Weights of a small GPT-style language model, trained from scratch on English Wikipedia: 20.9M parameters, capped logits.
Each number is 500 + 50 x the weight over its row's rms, rounded and kept within 0 to 999. Layers, rows and columns count from 0. Numbers have three digits each. The size before them is the row's rms in percent of the matrix's.

# layer 12 MLP down (transposed), 896x256, rms 0.0427, rows 694-800, columns 192-255
093:547524430523595547510460565391451487581413561511449443502383530429559523460499529520517481484466546554468565544477488500446444482439419579525454545476541479527450496485588520536540515593554438
087:517578509448463465537515486373480435471532528464534558460522511557487515415434480517554471486467458569520426415490513542422519532523503481599489512533549497513473528510538594428469479457504459
093:565468526546545432404464446478509460477531500551452474504490529507523526497574446529588492483535389587408511509510508505547478499550561471396561593399562511517492528612514416508456487536511568
101:392456517483461393489625541434518420520562394495491477467473387460462501525523466528538534477541480473587583573458486550524451529557604465451564492466479491479467539419471573480530506553554470
090:459475548522480541486428543467557545594477424447560501491464469624466459535530500517442529408473551579469456566545535456475484492529525529480528439491542516508497533556505517498519485508548520
088:445568491503565530497487493521408482516497493453443533498584486503496525512425423557518543448453494466494487506483405557529491463477484448425453512497470535484535535544449577416482477555482562
099:391467483470504496487474546501484486472525563510449480463436490423599470539507572563426567637441440540476479508493471553515485449503395494542474436503456509529413462417467431562436525477545603
086:427473559471516510475540470414513551426499483578496465541554481460481530495479446543510511471612548438453490483551547542560575418398552520415544534539540508500432524462577585577488477583556508
100:550524524400458543572534449502428512517448481550428470482505420548515468555519444471506491600455379492556488491474551423460483470380461474423430510480454545470595471496522524466552477496447475
102:477514518483503539472579474486518503515642501545522501466574455655536472610486496569478482568513436521624611445503603451571568449544480530541465462441461483438528585459571490559424470594514493
101:498545392515545528565497540514466413481573528592509505470503479555494478527508536441480532489451507509422470460460532435528488433564498473502556465470483482473532547483543530437419518561528532
103:536407472513493556447514544436510531397567523451444499427603495517493524515521516522610441551532474456507516549367556462539534466614554450412520500460495419554402522468444474501556452571443416
099:498499554537602413454472478557453524481482613517486535497531495485429501473410547559484540597500504436514525556524556460469535390498459478463569495494487477555511473457597411538490469489498494
102:516439554407409567474523470537465588439479576471448586377541509497522447455465525490451610474453506425533500507601541395503493485488579448465440539489565472562437461469483513464515490516423503
110:513575449413536497496548523506543575513449455536493481519461503504468528523496465509525423506588517526542537554471508457395534614446615461490571527499451502561502433503477492419471493549508526
110:475568478408476518452532411500457483473540576652384535558524545541515532409506570495562486563435540419559544504571522482458430559532499505489487476565552487529480531441488495463408528475479408
097:449556530572506545484452541512502488491572495481528549539549474522514606566482528473491512485481407499552461595470507557464516434577542557489486457487591407541580541492520417545558551514570442
090:414548488526521524487594473400449557609468553499429559453448457560494448549435506565528482545443413515562445538516552582538551600510580517483359505527453543543530505476534551514448460466507584
102:469518578402596474447481544552526523442503486534533481529463435476505559405453573518423480516501475447433547545557513506625645456564406455490447581461525495518506497472498401483440476555511471
099:513469596614371533520568455586498555504501526522485545482478533518502476579509447589424430522552554508543529548543499557550503516488533479496545524504453468505479455530589493326479534510547513
098:481489487480396542524505520424483476527583534462475429537594459477478431382498552456442481486517493479453452489474474484478452565471477583536467468563489520562551458522551478580482585453451436
099:467477513587506485521426508455530503479437552550620518463446491529544481493416456502571473556577491512606505611445478466457438463539555459519501455456459500498484558494459545482549509540561419
105:549505450612583501455498525551455482479518447577566498484420573490499488463515455442408506553516579492443510352405416506549566501575489450494530604414513492493502499527490475571490461458531640
104:462499530436537532519542484477544474534522442409560543589520515536554422505471397427547534517590433489430555391585537592526512491481472493471366617492443563464533526462545445532483455438455516
095:487520489469449391508462486504441549443572602485508477534551510447509522462481569553509577432526423458522425520513516542480522536502533478489387496541510465516562513520549465496563502458493537
102:536432520538550495484476483594572508503448552545481491462535521385532485538484560540476451535533536533547505439504487484493539433464513521523543490514428574399534517459457485511543493608549550
104:473501477433479506485401514477517507500495518608465488539505515499592450582520503592574563465461507467600518490515550516536582477515530408419382544489477434537508484493542501551610483442531505
112:493564519486448637553548446464443473540579561453520498525428504461467525581433532480543507637488460479546493571504618506568536589417478449533487520472542536520555401476477501499389485567477545
099:516461490460508500409407560480534463427471430493486546576472478549523543485540553533491504476585512427528506435417492504509561486575433468509544454510549448451567443545480548492503482465494514
105:390552512504423398509501489475540501464418545535564383563563460529449453493512509529472434538508507508504483567367602463522556514549471547523428485461531434422488533554538415519448572437483416
101:537427490508538518555568498456485526478441479617479533505526454456464423477511496568566500488534511430475461514445504569579526548434390479532470479589557535513406570440459448547503549482525496
113:505511432519544563483491520551494549489619526617529528567592492502516487597475592519485418465352555515519439505439475546484478515400548531577544488516421452537496499445443562384464454509487476
090:524486503445495496464489431539527427484408487550444534533525515526482501480554492465509518443516484522418457589445457396525443440504485515458476581462542509465484480413547610464487543581563408
104:528545574417502487391465479506432534416496433562546550489540531509604478590473485568559422463537517414445450510398444540474458529499495520510537539396466577510486489537543461426465476524459398
106:478574448632423471371455555591583550499468495510469515460527544548456486476502506472527611466545574442466511507452522503426408407489538557444414487572537511534550520473518374523472529556424458
102:580627593464454511508530524512538545448552463513507574481510500479513427534593497437430430529546518552472546458484525447435491550506544495494495499506521579425471507539459545344499513499463504
096:410421571487556511528474588561596565534415586513485481462468518474469564519561510456517532436598420507506488530553527514488521493416512508518478526467473477429537505428586555530494504540525417
089:473504468461520530456383424507502515492534531514512443506510489492538543553479439514441537455373460485459498511525413547491451530433528445392466468496565467450468553566480429518553569506472485
091:524477454456603493458517475485512520558395513538502577466461578487491501557547480572521493517499465450426593502505576635460467547545543496489530530479543544499430429593444519460489532391427517
102:492493549492484484455473506554587455532480522471472480556529534447454527475535427553592411580418499565588528527445471431548638490394482533512489467582512509428502483469411510438620460484482445
096:464517484618420515440510436483456494485462481440558455469405500552444528609429581560444502430466494464554505450468561435514530496511558558571469510546548557545502602480518475595619429470449507
097:464505503531457440506558478524518427433442433447545502530518454537528467497487460493453546526474522531527534491459449412554596561555397387494418521550505519409468480525537466544481550581469520
099:509536520422625448572508425490504513488531500451545544604483418491413581560465526532573560502493523477491499513501520392443485470505519471461409562446461487508523475526503575471520483556558495
103:435474550479420500487538425509459498450511447486473497429457586555496426517472536598521643440578530577481497425489442446557517561467445519443479565514514585545479560515446537539520447514421484
104:505534478490402510475483558510469547522547437515391582428452435522533513515513303514556486428564524496408533454572535544503403537555539611642371508479541492511480552533498499485545497457572428
106:569455532529532540327421531515543445407479430477503582507491544502555532476543617470504488392529467531488539450433518536448545409514517507485534618418492469446552459480406449447462610490418498
101:556526537565528579441487585503472477481543541607395473491611436529528511529460445500535462472429580465553538495507434534524498512495489578501452401566590482433516580496400481486477556364408610
084:436476515529541446497555485486564532486506444428420490594548523493489420518559497540548578558522557409486448431519454451486442561533482522613447503518441497540428549559440423535483561454521462
100:540435582465545522519535558560532488478451480563506564522565467475547456413632446402438540409601420486412498487507524461423536497497509596433580433473569462559545542533512410527503438466509480
092:525454429519428534496521491562532581512470509469415483405493472589502499531588496522445519524540463478533495488519497421408419537447512523540454516482537505439589443411462512511484466486444461
090:525415592525568478508528551491534474517523516480494482471458475369472498390561479488450527587492556561534487449490433482560512386519518516505555568462506401418419420533530517403501652518561509
100:569549481523522518491537423499510404490440508538484568524453563533539489516493562505433631568554572491420577503483597518430533514491459532495564509478482457531596503527490482556549494381446471
094:548424451484539495523446548572463534463552447569483419542391558519536505515524462555608571483442551511446495483562465499550367475442465483434455555537554455450448548459538458472499550480457454
099:538532586449458444493531556527441514512530546457454452513506540460469504535430517604534472605477541480425507543361544486446581554471541394591521492585550482568526457612399482490561495574512486
098:564480574567506468468479478469496487369501519391434448459522552476537426539560519418559510548556446509478561493506498569525466489452546498501530512550506472532493494517456477511469455512553542
097:513508461443579582580515444438486474538556472559590527560446492531500449594471480442556547515403479468494587496544482499506500401487577519482405526529523532498486462439520378520447439436473571
098:525534504513488512443497520427558537465428526471438512532446525606418525506492394502484523477411466484489416552489485414586580429522554473506557504516471502477525455512511495424436434484426429
099:467431472544514405421465544547490498520528430612609522524533426566507486551392550572499499509453606428492639440583493561455488457512559561468506550512526472613445546462572443471482571528555414
110:456488460438495512484623509570588503492476490478561462548460482557406476493495516563497538506536491582410452442437450590518534370448559557498606499495611497422467489466434491463552422377449418
100:484420482580524523492467528493510422502466520545452532471501568475487465648471493511469549476583482598489466521466495470471488500521568565487545551539501471534560450545482472404529518473447472
099:504435548438506460544389572482543503531472554545580516460490532509479442497468473492417498490470465503594532502507487557563478535421529458521482445472512517515537442510460557455537523432448509
095:500474464597558526508508486536554492409531432578374580547523554517517540555546599514446432531511482518539474493542566522468484461426458566618504485517592559408527575531584491482493451458595440
096:492489545521514545507552537553552500554434490513547446516549474523518509431490368452508535470476491514443463556552526368417513510529480486526592431452559447530526495538514521512453538484547480
100:538567429507423525536500549506529457527528568551347408498454477427378547463537505553445445441483517487396464529505480480481485502542468548492526454513545501520509439509495586495447561427490432
097:526497527480463576472467568497503496532482518554495521542591479466512457477448499411420438485437501461528427415483618475530543520553464535549478501559490553421473452529495452444537493438493467
104:460452451499537470486505465599417482433551528549462512482424492553487482527493503541543533424444471488446559453595522586534558509534571497449448485411485385482511409451516568538454516527507552
105:555533561588465543421456437537527510395449526563505490470553486549575495457429495597602517457477537520479526480489519435488535523464501509397470535549480514487529496601493481541528499520415499
097:550488426459514447480496500453487438535524541566463434521508531497553433519507497432438385587441522468460580449464463540469570478508560408626419547582538503456449459514518475524469496439512475
095:519546494425478438507566538549461491425468523504503482579472508499459501567469540543433511510486502533381527466554609577422456489480497533444434447583473484462518564537610413460441400499518582
103:531514467435465494485477487555510378575541511614570424496537388548471598547521406495566480495542453552487521454476465484430483536475509442461503498505404453485495565556491613491524455552418499
113:495545584462561475513393630430459432512502554635421559543493517492504460542559552466405489493573476421503534455457594560477458512503487545500497400527520442444460546453513447491525494558488525
104:521424509442437477605464486481524500455471498432514452437406476478445420486513492513469453381411525505544514507528553474513500530515449479548538554438480465517486522482449621436416536494542501
112:568487499475548488497548658504579509512510552484471507543493469460547463437465511444604493490525466448504563438376503539532423488478500489512438481532531551535537481501500515569453478540500443
101:504513521486501491523539536449528533500490464652595555468436536488462505388512502505497511550394452508525405568554479480530478440477470409431572454489582432522467511531552475551455510481469513
099:550537552463438515505530499502415555523451486509588511564477517465519497578405481445520462470456483515455566531496436516509495586523507525437497416528536481575477535545486540455562480469461462
101:492593481462492479419503470442503388557512541507532402464406584466499523542495552495533465501445479498592441527599534489390569423424452531505491432431533447496523539567477542423446545474435523
102:602386444501533514398502550423518519536538448587574518481475506426545448587649516509528545547532500548455493516480538484506518427486503479439437469495494484493456464450533575501454574492441484
095:511499546543423545574498484532533528537495548514529401449458517483427613574594396587552507537553477515495500567448535460538423487468476555484478530517523462464509460447527511553525449510490365
108:498471498575511534457514585486567588505445486491466451452405391518501520504475481553537423562402430576613407469523370540499605568486545526545535500510482555496402396484533457454516579500483451
103:551420478551532514438491461523547453384483508512565422458540526491547439504445478506422445540578473458520490424501529511424450489542531543563492528507493569500481584477492376628555472491577521
097:403527451423491424514429418523576441539459459492510515523500536532585526507452532500573494606516395467501527428547533534524515449463435511476491536554574486631479441629526474401486506478540438
099:499599397494473570495525561441549468457510403570512482410593462535519509527532513531538494571504503552516452492450518504527486481570510621527511531520557510470488476467429564488563446523513616
097:507445548468465444535505505511428400458547422463524508546513506435452492490507502502548483507449407532436483486452462513562481521470500522565486548504493457512476441510463451504429520564462459
098:507585452502470540414542552552474378488490530532529502493544467583558462573423539486598468607526520406554490550576501528511517393421498481538533454455451506495531488499494549550548490502506449
103:500511605546464539529400490398530423520473521459504475536572531504479458540441472610533486482426499610463486477504498557457514535459543528400406455437487475475589539462551478567499542515521539
109:465484473506475376439543511500586498496445499538447553563494468463531466565476535480454529493551608461579441500552438630488565514482570547462484533441550483518407439454490462608457536467515461
101:577499442497449437495537514521539571493486553478450429489504520501513507522520652551504531480468507447388455515528592471404583557512515490525502549424511428486523519594468530489533506464421571
089:518472547503499419493515517456475549544517503436478455442541530486489546481436505441501472533482483501396446487426472481539444527422530556426522581391531447404465563521525464507537541508611511
103:456539470510517594513540489537395527556489462458440593465439486514465557514475492590547478426484505480579381434527508573482491516516554467501510514536509551371430541466567440459445477524436476
106:512589564516572497478403548431534472512440387471566555459496466576526556459526515446421485594517526491496511483555389503498479571542488542470525449561370544469455451530516561564521377510460506
095:375598519529495525428524509528395495645558546661502477498520522491452541538531497615518512429526464558483480537561416484452480497498490547550482590473577451541461480568547442452579525474492547
107:453481669382522571461560517496560578481545483481491566538547479505450454480470476518453497487529490498471562507519386455441537561497466480527470516580524509551485565510493444446523479502475474
090:458452451507498505505554477481591444493537499494485439473525461497409466513528519489574488490464393535483479510442465529470492486509427550544570507540540518489526497489479489487452543476448468
100:528487497516496513555511424488477477553551503516486614467544576504500465521454496505493590507551435442432542510518465516443570534476436448464446470414547430394474546435425501446502508580509517
101:502541377465517544535490504479495486516481511518520541527483463459489446578544526517565506559499558481466561457438480510499430593492477511460556477438500484553621547524539539582499552536509429
095:474403504434523467525579476503424576477468481516561577514513492459551597515394472558549562534460502554424433416522601542498491542474579507508510491519476513497518489539514533469493509449532583
105:512472521438418419489417495542482485491537515547456445482495527517483545501527476472511499524530575428495502498463545583515577492440504524557498438469528400530493447453419510552514545437567512
091:428457386477475506452507455550587475569430603504465490553540548470546474542426487509530497533461511484484475570401545437512460418616455467491520500464512563421512530499484511447488445525448497
087:506564487488501485510537474486539545423396523499479507505491462467492549580481473587500547454453513502483533476503582493566546503444502517487440430487576476464465429566528494512509558505414429
097:484556507439506497470501409421546447500540511450563553425458450475570492484519411541517615495445461421433457545482537549471549487514506500548514468520482402510616502506499521511548539483497555
109:526518521434615577371564444467532533491453569452520443530608562432435494512508496449485469490514405453468532495485458411509450487627531476460411545543550490418493441435516511453461587560474438
109:592471375495536537532483466607414423437543530478467602477472461473466524483475498514536472477511525392370516525551588525463590436510436488485475456531555470547497474478459543445368532504554449
114:554528454431473555456522409454539484426465538593575538489410473508516449503540538434520438498567484461495560518509381489530546517456526445537546520478453515372498489398536451538516552519507529
096:500572468468562564523487476490610600589472526460451527423415524468428586472427512457507490516459394459505504506485425504474519558431469547575443475481390597476436438516573434588566459454447503
101:386559528480502571511532491542542580454575537520548462432516404540413433449490403589573552509509529532515430588434492503515542551523405484476506526499489564458484461582491479437466558496594408
083:526508570474442534486507551525484564545495503446521562552499444377455572507508493425445508537365436472458403528510556500459568544477496398481516433485495522514422442518517493501460604487507538
098:493370443443466443480483529562445445478429576492460503465529466543548506616425480395517471559408541599469569429405554448450488497460577543437517508538513506516526500410624450484534526513504448
# layer 12 MLP up, 896x256, rms 0.0617, rows 695-801, columns 192-255
091:558464471483530448510462536613544444456483493545531432503519414471438477567429465535488523449475441423473432537540416561459497489511471519467475486503459490429417494508470533521454566511390494
093:450461435439546465484468582534457402516545543461486509496497490397547500598594580529497549521421542549427506555545478476491423411527528479540565377470519509538475487526535517462480455441464589
101:530387445574486508554474434425435543558557499596559498508426437409475506484546513564599455460403434517519525508423463534570499548404539500573489567459494450574428453537473562452510476549486525
092:580522630578442512457469467589478532491621462569434570432505447516528580523517525565557538543537446512494483585530461482528549527502528572529519493568465513400587515498498479545438499483335554
095:457499449455501566505435569584541552663510551454420484509557572492541524602452499502473426524455533568495553545502408501635438503485454510515466563512513510514458506512472546483501516444443547
098:536411452485367488504518487502560454492482499447482525436415506524457612480541623534481545539510479479489461520471422480471544474504472503532504528489487483560496574488549404471402484507550511
095:502471454544545502533526417589463529521535369474470495512551490556503446435490482517367499500446520463477456560501460443496442537517531454560513533415415526449403506539486482449553431430478502
098:585475440506473481540507431543506491474383469552491521429395479470545519422422424488444517485560469475481485478510500531473384536499466583479533478472526546482413612497583500448494503623572509
097:481499493582495543554467522518491542469530394501453507490555531461420511578365473448474471527492544484531525506500513525514494512597554492430437508444559477474581477427552564498524515478413496
100:457478543522457502423466477441377565577521552477349415479530490554525549565508432532406498510579521591512502478555488536594510459506568524435537481517490546545508522538473515385466518466519433
105:498459448488409433448415519444507508526565552512527522516481498557492564494522462536504534522482549474459556504559486458549433504521510511546479412450508515561456555513601501479425545551495472
100:561451524461503498527588508510501560467510488504534417483459442545561542573450495494577566551525435542493507485539445506456560516477488581498634518486485537515529504522406573496410548410477522
098:581440514495480512455457503525498458452498500457446452466521452517407510458479555494513478608541525386470482518503457526537374447537579571450500475484420469453464555596489556476509405461549579
104:522459471548493489480540421462462520559464493488416491359483518495452542526521505471405469505528545486493469502568497531569406470506554453546512530516466501452425475603510502479533576553577529
104:491418427512481442511548447501445420567492519546477489465478514399459420557467524453476378473485516570492528499487445495461472519562539423496513427547463512478535495577530593499565478493536487
096:482458551604537503455504547492472490542501422479501463435566454405552503551459558551477504482526384526395508491545404574536524513520439460453506591440446488497511500473486497427576469490522440
093:610435548560503515548518498551419507522421519476473514561547456448489546464490515486494457566584449587418445531495456593560505446472435555528520542498457426478599419462572506471514500559504462
103:459485449520451540613529421566492477512503514448475455512502375464490502526486474487465436476416474505550575448521440620499480537492465474466523496558486559551497437564575581545562545554534451
100:476525558550527560490514533575412492556537454559499495556453465440539389447444491518525519534469499453519447480478486525545476503489501544544446498517540468465493501550480484523395508493417485
095:472461546535466443503429463499545487478539486500471408437508496553561536535527588464398453439580542505455578474468365441553467508505491433499489485461429472429419454513565524485540458459494540
099:558454510491476414529513480478480454504505517491528475559535545442491448522507548489486426465546413476519513550587489457529435541564499584587517520480434528523515470547508540422466553515450559
106:469434632559535413580501533562474388477566431404500430556457520468486475456550508439534512528435510395421536487467479451485519512460520509565485565548491490514426542443445581512533483510413543
102:445487557508448422552615536491527406488506545441537476531488475615512465502488503475483435513489413506526502431546517452578425530528423442547506568410482449602478561649534455501503449490458513
097:580525495505510403461488407561445507514598513416596489509401475542511461398462512541543512506440520541443602517541458429504487464460473496586467413496415436477484486570583535532582457597496572
100:471443503577565523502507510564484507575482519393465377549544449545433466502548514557535485500602490465478524506562389578579472556517512549599462517439484401475597533478587562522574420539493656
105:445470426495450489443489380507458431532619434485412436491417389541526558585508553615443393549583431482528460532545446479548492513514479414486516524452450439520467399472602464530475548550481552
109:637498512507501489527397497572415409495524543421565482542488555407502550569496551447394475500492537568484539544472599465449417539548509478501450525510414490477484533467543602439545572534559546
098:481447443553485533447514451545573466504563501475440526566486443459459560539522489569541439447501488461588550492489408456537453490444551470532558528401506540571476551572521459497540482489426523
106:479495511541498587538477563442436491455491506466554490486557485416467414528603512496516451509521524509592575531529462384474498530474480556504584496461490515556520378531524505473510471562405580
104:578502500536548514510519480533532561509476539556596488521515430428445537523501493540469478442524488461393523459553444518567381498550507454488524544529495522438471391443458550404514443545475471
109:457465493598396550427608546609494577465458513434540533483488383522365578564440463505502477425498440524468507447456473577453431553491508468464543485458495470531484473484532466401522474446549557
088:487524596446532534523473619487461536490517436495484489524546450442541439468551462435528430532474491394464510565541439526588502575474449465512463544497590497530602551381488452534421457472335564
106:441401491500468540480502461537486477590626498518601370462468495510573544568476477556528595550554550478519473485539465554524498392515461469559466502436453474546411411535624532446446528461517517
111:499491514474465508509481531506422458505525420424453501485461530475486531532556513526428473474487514579495517532501507535464469471589595510452527443485508456492479446508418541524475441581475410
103:460475554547479448555539524597529400490474441489501457579526374467537528453539512456478466551451463442464517535517473452515500578603415479548476524477441501577469519533499516533458540501413568
095:461453505439509505462485459451511435531523446560463421427485512498530552543458600586504483564450498580430528583527484482470533460526502585597600500451531534596526511497511569466476473458475545
092:547521514519592510588500511476502573575475451460504535496511555535482457566503512508513524529496514428533462523524499621562533495501533505444425599518511433491517611538516504480431456510550585
090:507514471457476519440564593443416420454532452574522443499512503536502509512477521458464472484458515541493515533549502451452556517553526482512429487521375455552445505500552420497490543534456472
099:542448477606530495479493486580546494432524473443489455563443454516452568550583509620438388548392432469482504523480461490555498493467539548487464507471524476540473546568552476524479550491400559
094:459475475560475466452469424552428451475480488490542481645506580452449424532445483432503472543420544523419506467495472575522534515562552457493557531387439514504408564532558658454519477530505481
096:479448471555454524501497532497461537542576452429506512523521370514488490540474531464493549558541471452446578493549506533514493452474590550544496525532506488541562538489442494446456460497440568
096:512485481518462497529530527572457460459621376506455467553481459481423399481538444493504557467536472383526503600545595478464521450500463501393430496546401486607443518494521438456484520485411457
102:453472537556544523575514400541474504462521517464475569488426469487405421463566474466429551461555412483519514546460464481512543468549523534512527491515512462467485487589392435498455536620475555
102:605421447462407499515480429477449505546578425621524529529496500503523430568382461436491394461453480442542475543578535543538542499538478393516524478549482532578502476539579533456415513549459485
108:471402498457459507447478567457537536460527407500367481456492440552561458482507571516472462479505497479383506476589411428569390418570597586613543461517466485512531510476437523452429559538517588
097:577526518463419431523488534571485508529598450565513412490493510520555586477500513517593520494450434400463421520538469414447580494460422487555512510488487484513485492522503481540448520541495521
086:595468467468495536564512496506487370562538408530517469564447525565511455485504560578569483520549524427583440508575454518482465432516561518484500484451409479488468511540567514507516490601448444
103:544489488557529444507461549556360479431546455529460479446494498561413558501491536463480418580536457427496472553536549397473467494531557508529455473467547413570392535465465551486474518513483515
093:465402543444509600525471518524392457535489508468449517512520440514461484508502474552463562435553406473446419536557468430569424432484587542505439536473516447524601458616462510425431480447465484
091:523489554531472471563546497514489421491430535506501570568587543424466520576471482541540519540491507464540592614404513559534511490604431460522517526444528515538542521540420477541556484532517574
099:505482505444413431495429572477485439461498485501508453590527403470547566516486503525522551497420568518475423451612475476478443482436470505483461546511540469517430549563443444480400475450438558
099:469398473550514446487430508482458490553572486396465444480479530499519561543430469528427523482414491530513533542562391483462472473402550482518443473463447551624442541555585545473485571522489609
103:516456430508437518608528459513417496479510488545452446509539530500507533545546506479517456518582545488543556584454525428579482492479536495495595518483554509521554435511456457501511454466580531
096:513454397547451501525508414490633450534525543372497439526524522553511502617573515419401550443489549568425562481481516574506482365455546505475507568576517494471431467582510569508457485518509540
101:552477517555515469492495455585558527411552472506524428486551426496434478493453586512469343454459523514395498491562511511436507406503571456559506571520518441480485474500544490449462558651519608
097:581479445553459440521523517569411380456512540501563450485431419565597527537491535531435487516502515540484556521505531426484543426462488543546545509498474521513469428432571467551519482471470580
096:472465553547509554477546548513436536554442524416475492594483466513562503452420480543434447533558484475469538500470393632510486505491536488494469476470501451533489458490533531544606532495557514
111:502446484433429503556486479480480468551525479473522483574525454461474438513486444480478509441561450455417501448458501559591378464475500524498481539507513538507563536521592488536457427476489548
095:457418474476526578439517500554501501531594529484497456474576514516425544515439468522428496499467442479434533442453394504431467536464483462463485509465431517459507447422644610573540443515465463
098:482521536496523485492604466486457477509540518415519483477479500495383519581524653535520512465470493521446448524406528578511504429575521467545557485496474550467518478468585489425433504591532503
092:463511608572511578441479479576478508539534527476442498535481481405498577447469494498555513460547463366520519465534481492493497506544553500562498459428541598435541455436446495505405500591420531
102:456465513451562484547569500601552448525507326610500458497471504560383470494404498467459500522518488489404495522456447495545465481499568487505563437408490377475467557531577509459506508541458643
105:417533439626468492504410466474470453568488520478472492433516484469443470513594562493448518533528598551427512589583456500547465480493410443531524528484432514534549435459478556423452383444498536
098:628469535552527486523416469549524454515455560503534506544546531568561415436504511454424477501560535556505453522533467492531494515423463482619517534463431479521527588530531463550456471542565530
107:521444540541478454470463435635573469512611537524542555444378409427527578530507407599536523506468475517497476484522544546453553604483481512547539551431506548520482500558544495493439465640560560
105:435408522483507412433450473528464436484498486501465609516496613426509362503559498483491499499484542436472519574528451534543454499503508453449559562494475488541463505537459530530547602555584546
097:386514486425501458475457473523463565523556531434543403585479503424515503494434600493518574466520471526404435488460529382457509511536536474492462614479413478495530517495520427445559476559519570
101:531401434589301469522553475564470555566483457487537465517513455578510478533505543452372528513537524519454624491602434570463452387459397553544525568447407469542468503491558602453522504586575520
102:451375512517450539500512404499470522578609550478512426472468383544524496462453550531455504497476400527508475471582396574519395507525533481546555570438459488513500529527474456489468540585476496
111:499446446594466491473516474447498492517575482428515390478485465495507522494505522516542447442461467436504533494539494525555569490504492518592423464461464473520502542483464620558453518481362447
106:525461436445485383563444524630441495537565468467481469468423528470485507466543469569435508471470505591409554545555506438458495582482579497500533466496425417543484551494472619492468541653572468
111:472534494512452478523432509531492526516584526510501539512464602416456446452383534540482498507488540489478603416605499549435508568511476445460526462483417560526517363568575514488507479550513607
099:529454447457499490489495380485476537511491448468453574482415571470515494615540513480521431446489524387556490486512520516489399552426444516549611463423481465520360521512459588500406532515511477
098:570443505598503494554482575580541536471504558527518555534453406543488485495529505491485462541543467510376538500432437493559443434432585451569625550435580412606479510429507438458473556493458502
100:481546521473454557529389372516485483538488503458503549529584377503495509481504486502416509480487486457579436466471474436558557480565568536471575483448498441536474589526512488498468533556561470
102:515467439489423588503481483466545513525435513471427472449564505457560392511481597579498447432365443551393556502567429515524561558535531484508513455499451446485610536508548553464542577543513544
096:480543427446409511477489436506435506557511511468402559405486450438454564548416540531405549587512444491510601525577470400495483543523417534510603529461535510465449478425428575458525504574534557
104:531470508529416563536422548473585558507540441519500441494508550551543517468564493531528472521495432594431502445535509461538439524574498478505537521435422467525477664420536578539499499598484563
099:589468427506504548472519406479503491418470547424444444440543594473462484505493402482469500447464484581455472480501459526503486463479617486505473459450509513593425551487473449435425473523559491
099:554523467579546496439475490555471545476515514402547494607436500494515500532444489528500513541561557585488553532457484537562445482521559481440587544465451503439440429482437536575503534464513468
098:566521461508513463504637510597577441426565408512522523452304416469538508473581426526557408537490513441502475551523463485446454465483502557547480457518484421555457567492578486468555518503395502
097:528472552517585472526519559508456537475501413550437492440434531462426442496527517464526536425439476530435502525572497507462482439545487460509514522456460514531518533436538459508537448467521455
100:569503483559502521535558450508570466494521559456445526518422525387490470555584447539585460560501472508407408562449474495485446542504489509571569503442511436554559495595421500441482613515539535
100:534426538583546460482524471469553542462542503488497534530472488456497521589515556494601531511577551529469488484571514557612429431427542512568438544467442556545506495404516583493574469576521464
103:480440487537484451471372473430506340540558526492486562543579492546390523458539553468538525528577511536441431489485376503520452478486485484445552420471475442461507562435513574438513507501515552
098:499457447503485514504473481509483485515553459414434471499433571496549424515513525525401504556503522500556515506514497519566535508449568429640591548351468407416494509557503505530502403412458471
091:518517454531596536440454508461462489431462497459458537560550571476507513510554550563505492541546422579557550488530507471505511455504556443542529546502418494423609473497440480509484512503448557
102:538439496620444561551496464485493435556636407462495527501466534494477455478561530539514495497426473563517560567544446522504428485555491494512538428490425537521365483422424465424544462537459523
105:582515493480537459466455543481532433516503536516368516548420444375433466520455424460508511457414523404529493480547499471403473581406431549514525572565420533569486518529533495584516501561459582
095:505417475496453422533501490487536474607527454461464415556527575504466535451457468588492538583522413529469423492617456545565543440465507500552455537427507518603528442469545589481574436425402466
110:545306452516495520588565530458523499468507494509406563508474495456509445525408466474505478452494442554491517540526426450583444497518446420602594440460541515452498492569588574472541442562578556
095:406408434493465568547509530607416428551528499489496554459545514476404480524520527541496480497551456566420522488550431490515545488455445466477479515518350511576499502578640552516509584511391486
098:519503438500404506473425495545499522527442454455423431446394448471547429546488493516559515531398502507463500560427487503530436554451485435532501553475520503457521466389472508495439431582471473
102:532354502473539527445435567603387555532493472474459433516447521426524517540396497435525499494388440495459458490587443441531457523503530360433497554502583523423516492497557524426556488470505514
093:521478542463484469512549528517424477481539495447566454443468404526437514456486490537456537457538533486499494613483523446603446433561560533651573531413444494541454460509496557532560529458540511
107:476505558508453552469542437543454489535552491483468378411538502458490546568465516447465458419345471512516446498376479550526552480512487403612553538519504425467425530537521566491423520569463562
095:595549488468455558590455493469467473575468476498499577446406465501445516518480408510401501452420448550432481576468511500485456416529537538563647528495514465475562527512473578496454492567510583
091:486387574544495445512535484536510525501508490518512460555494506443334481439503480477561462504473461475529634560483455506549429525514490623536446539472447463554444481522455514446470522439515573
095:475456468474395540546423463457539488519493486527414472458488463437528422446522475624537458471440469506502562527475540527491484549576476528501463437508456469395416460581559590474431454429447523
107:510498476523434535525502480526423445495435507494481533415487481486434523413505511480488417438562467450526423455487446495527431547431547505420481527455475409513438396499522589535491510489507469
108:478534519425503544492489450565460460462455461570493603545572499440568461480408523530490555533441453459559535472542476442411502464552598452459492444506543498477433485447495493466450575561560516
119:544450570549548469481437581443432516598502505483483446534548511375511432488502536468461503418399429587452561470598458613522507545455450496576520450386459463474544550494456573403445487479443556
096:597484524517538451537428491559547434622574505458512442443475553536431491409520605534513491523404569509492485579559501492553482443519476535491490489535430477650527483516516528468500453523401514
102:426478495523393458536478449450579471460584476485436607525466432520451441468512414549400522490374428474435533532479399447529481534509517520569442491540450470509456487450499514515438483475393579
090:559542506526370535528470542498521489529526456467483404479458436532526498543538442471475507461504518542545588453512483574505389488454404524524515608538354530543516571496556601477509423549457510
101:578313572500595471468438499587519427541550551495463478526426447441437535585463483489559504455539445420502465563424422480586444484468529445484529502493468442483525437408469512506434578529483555
102:530528453518504480403474507486466482502437470437527488568466536488471477566574475493511567467511446445460582562502461444532430569384569389469480490508459467527529502394458503469542546624538471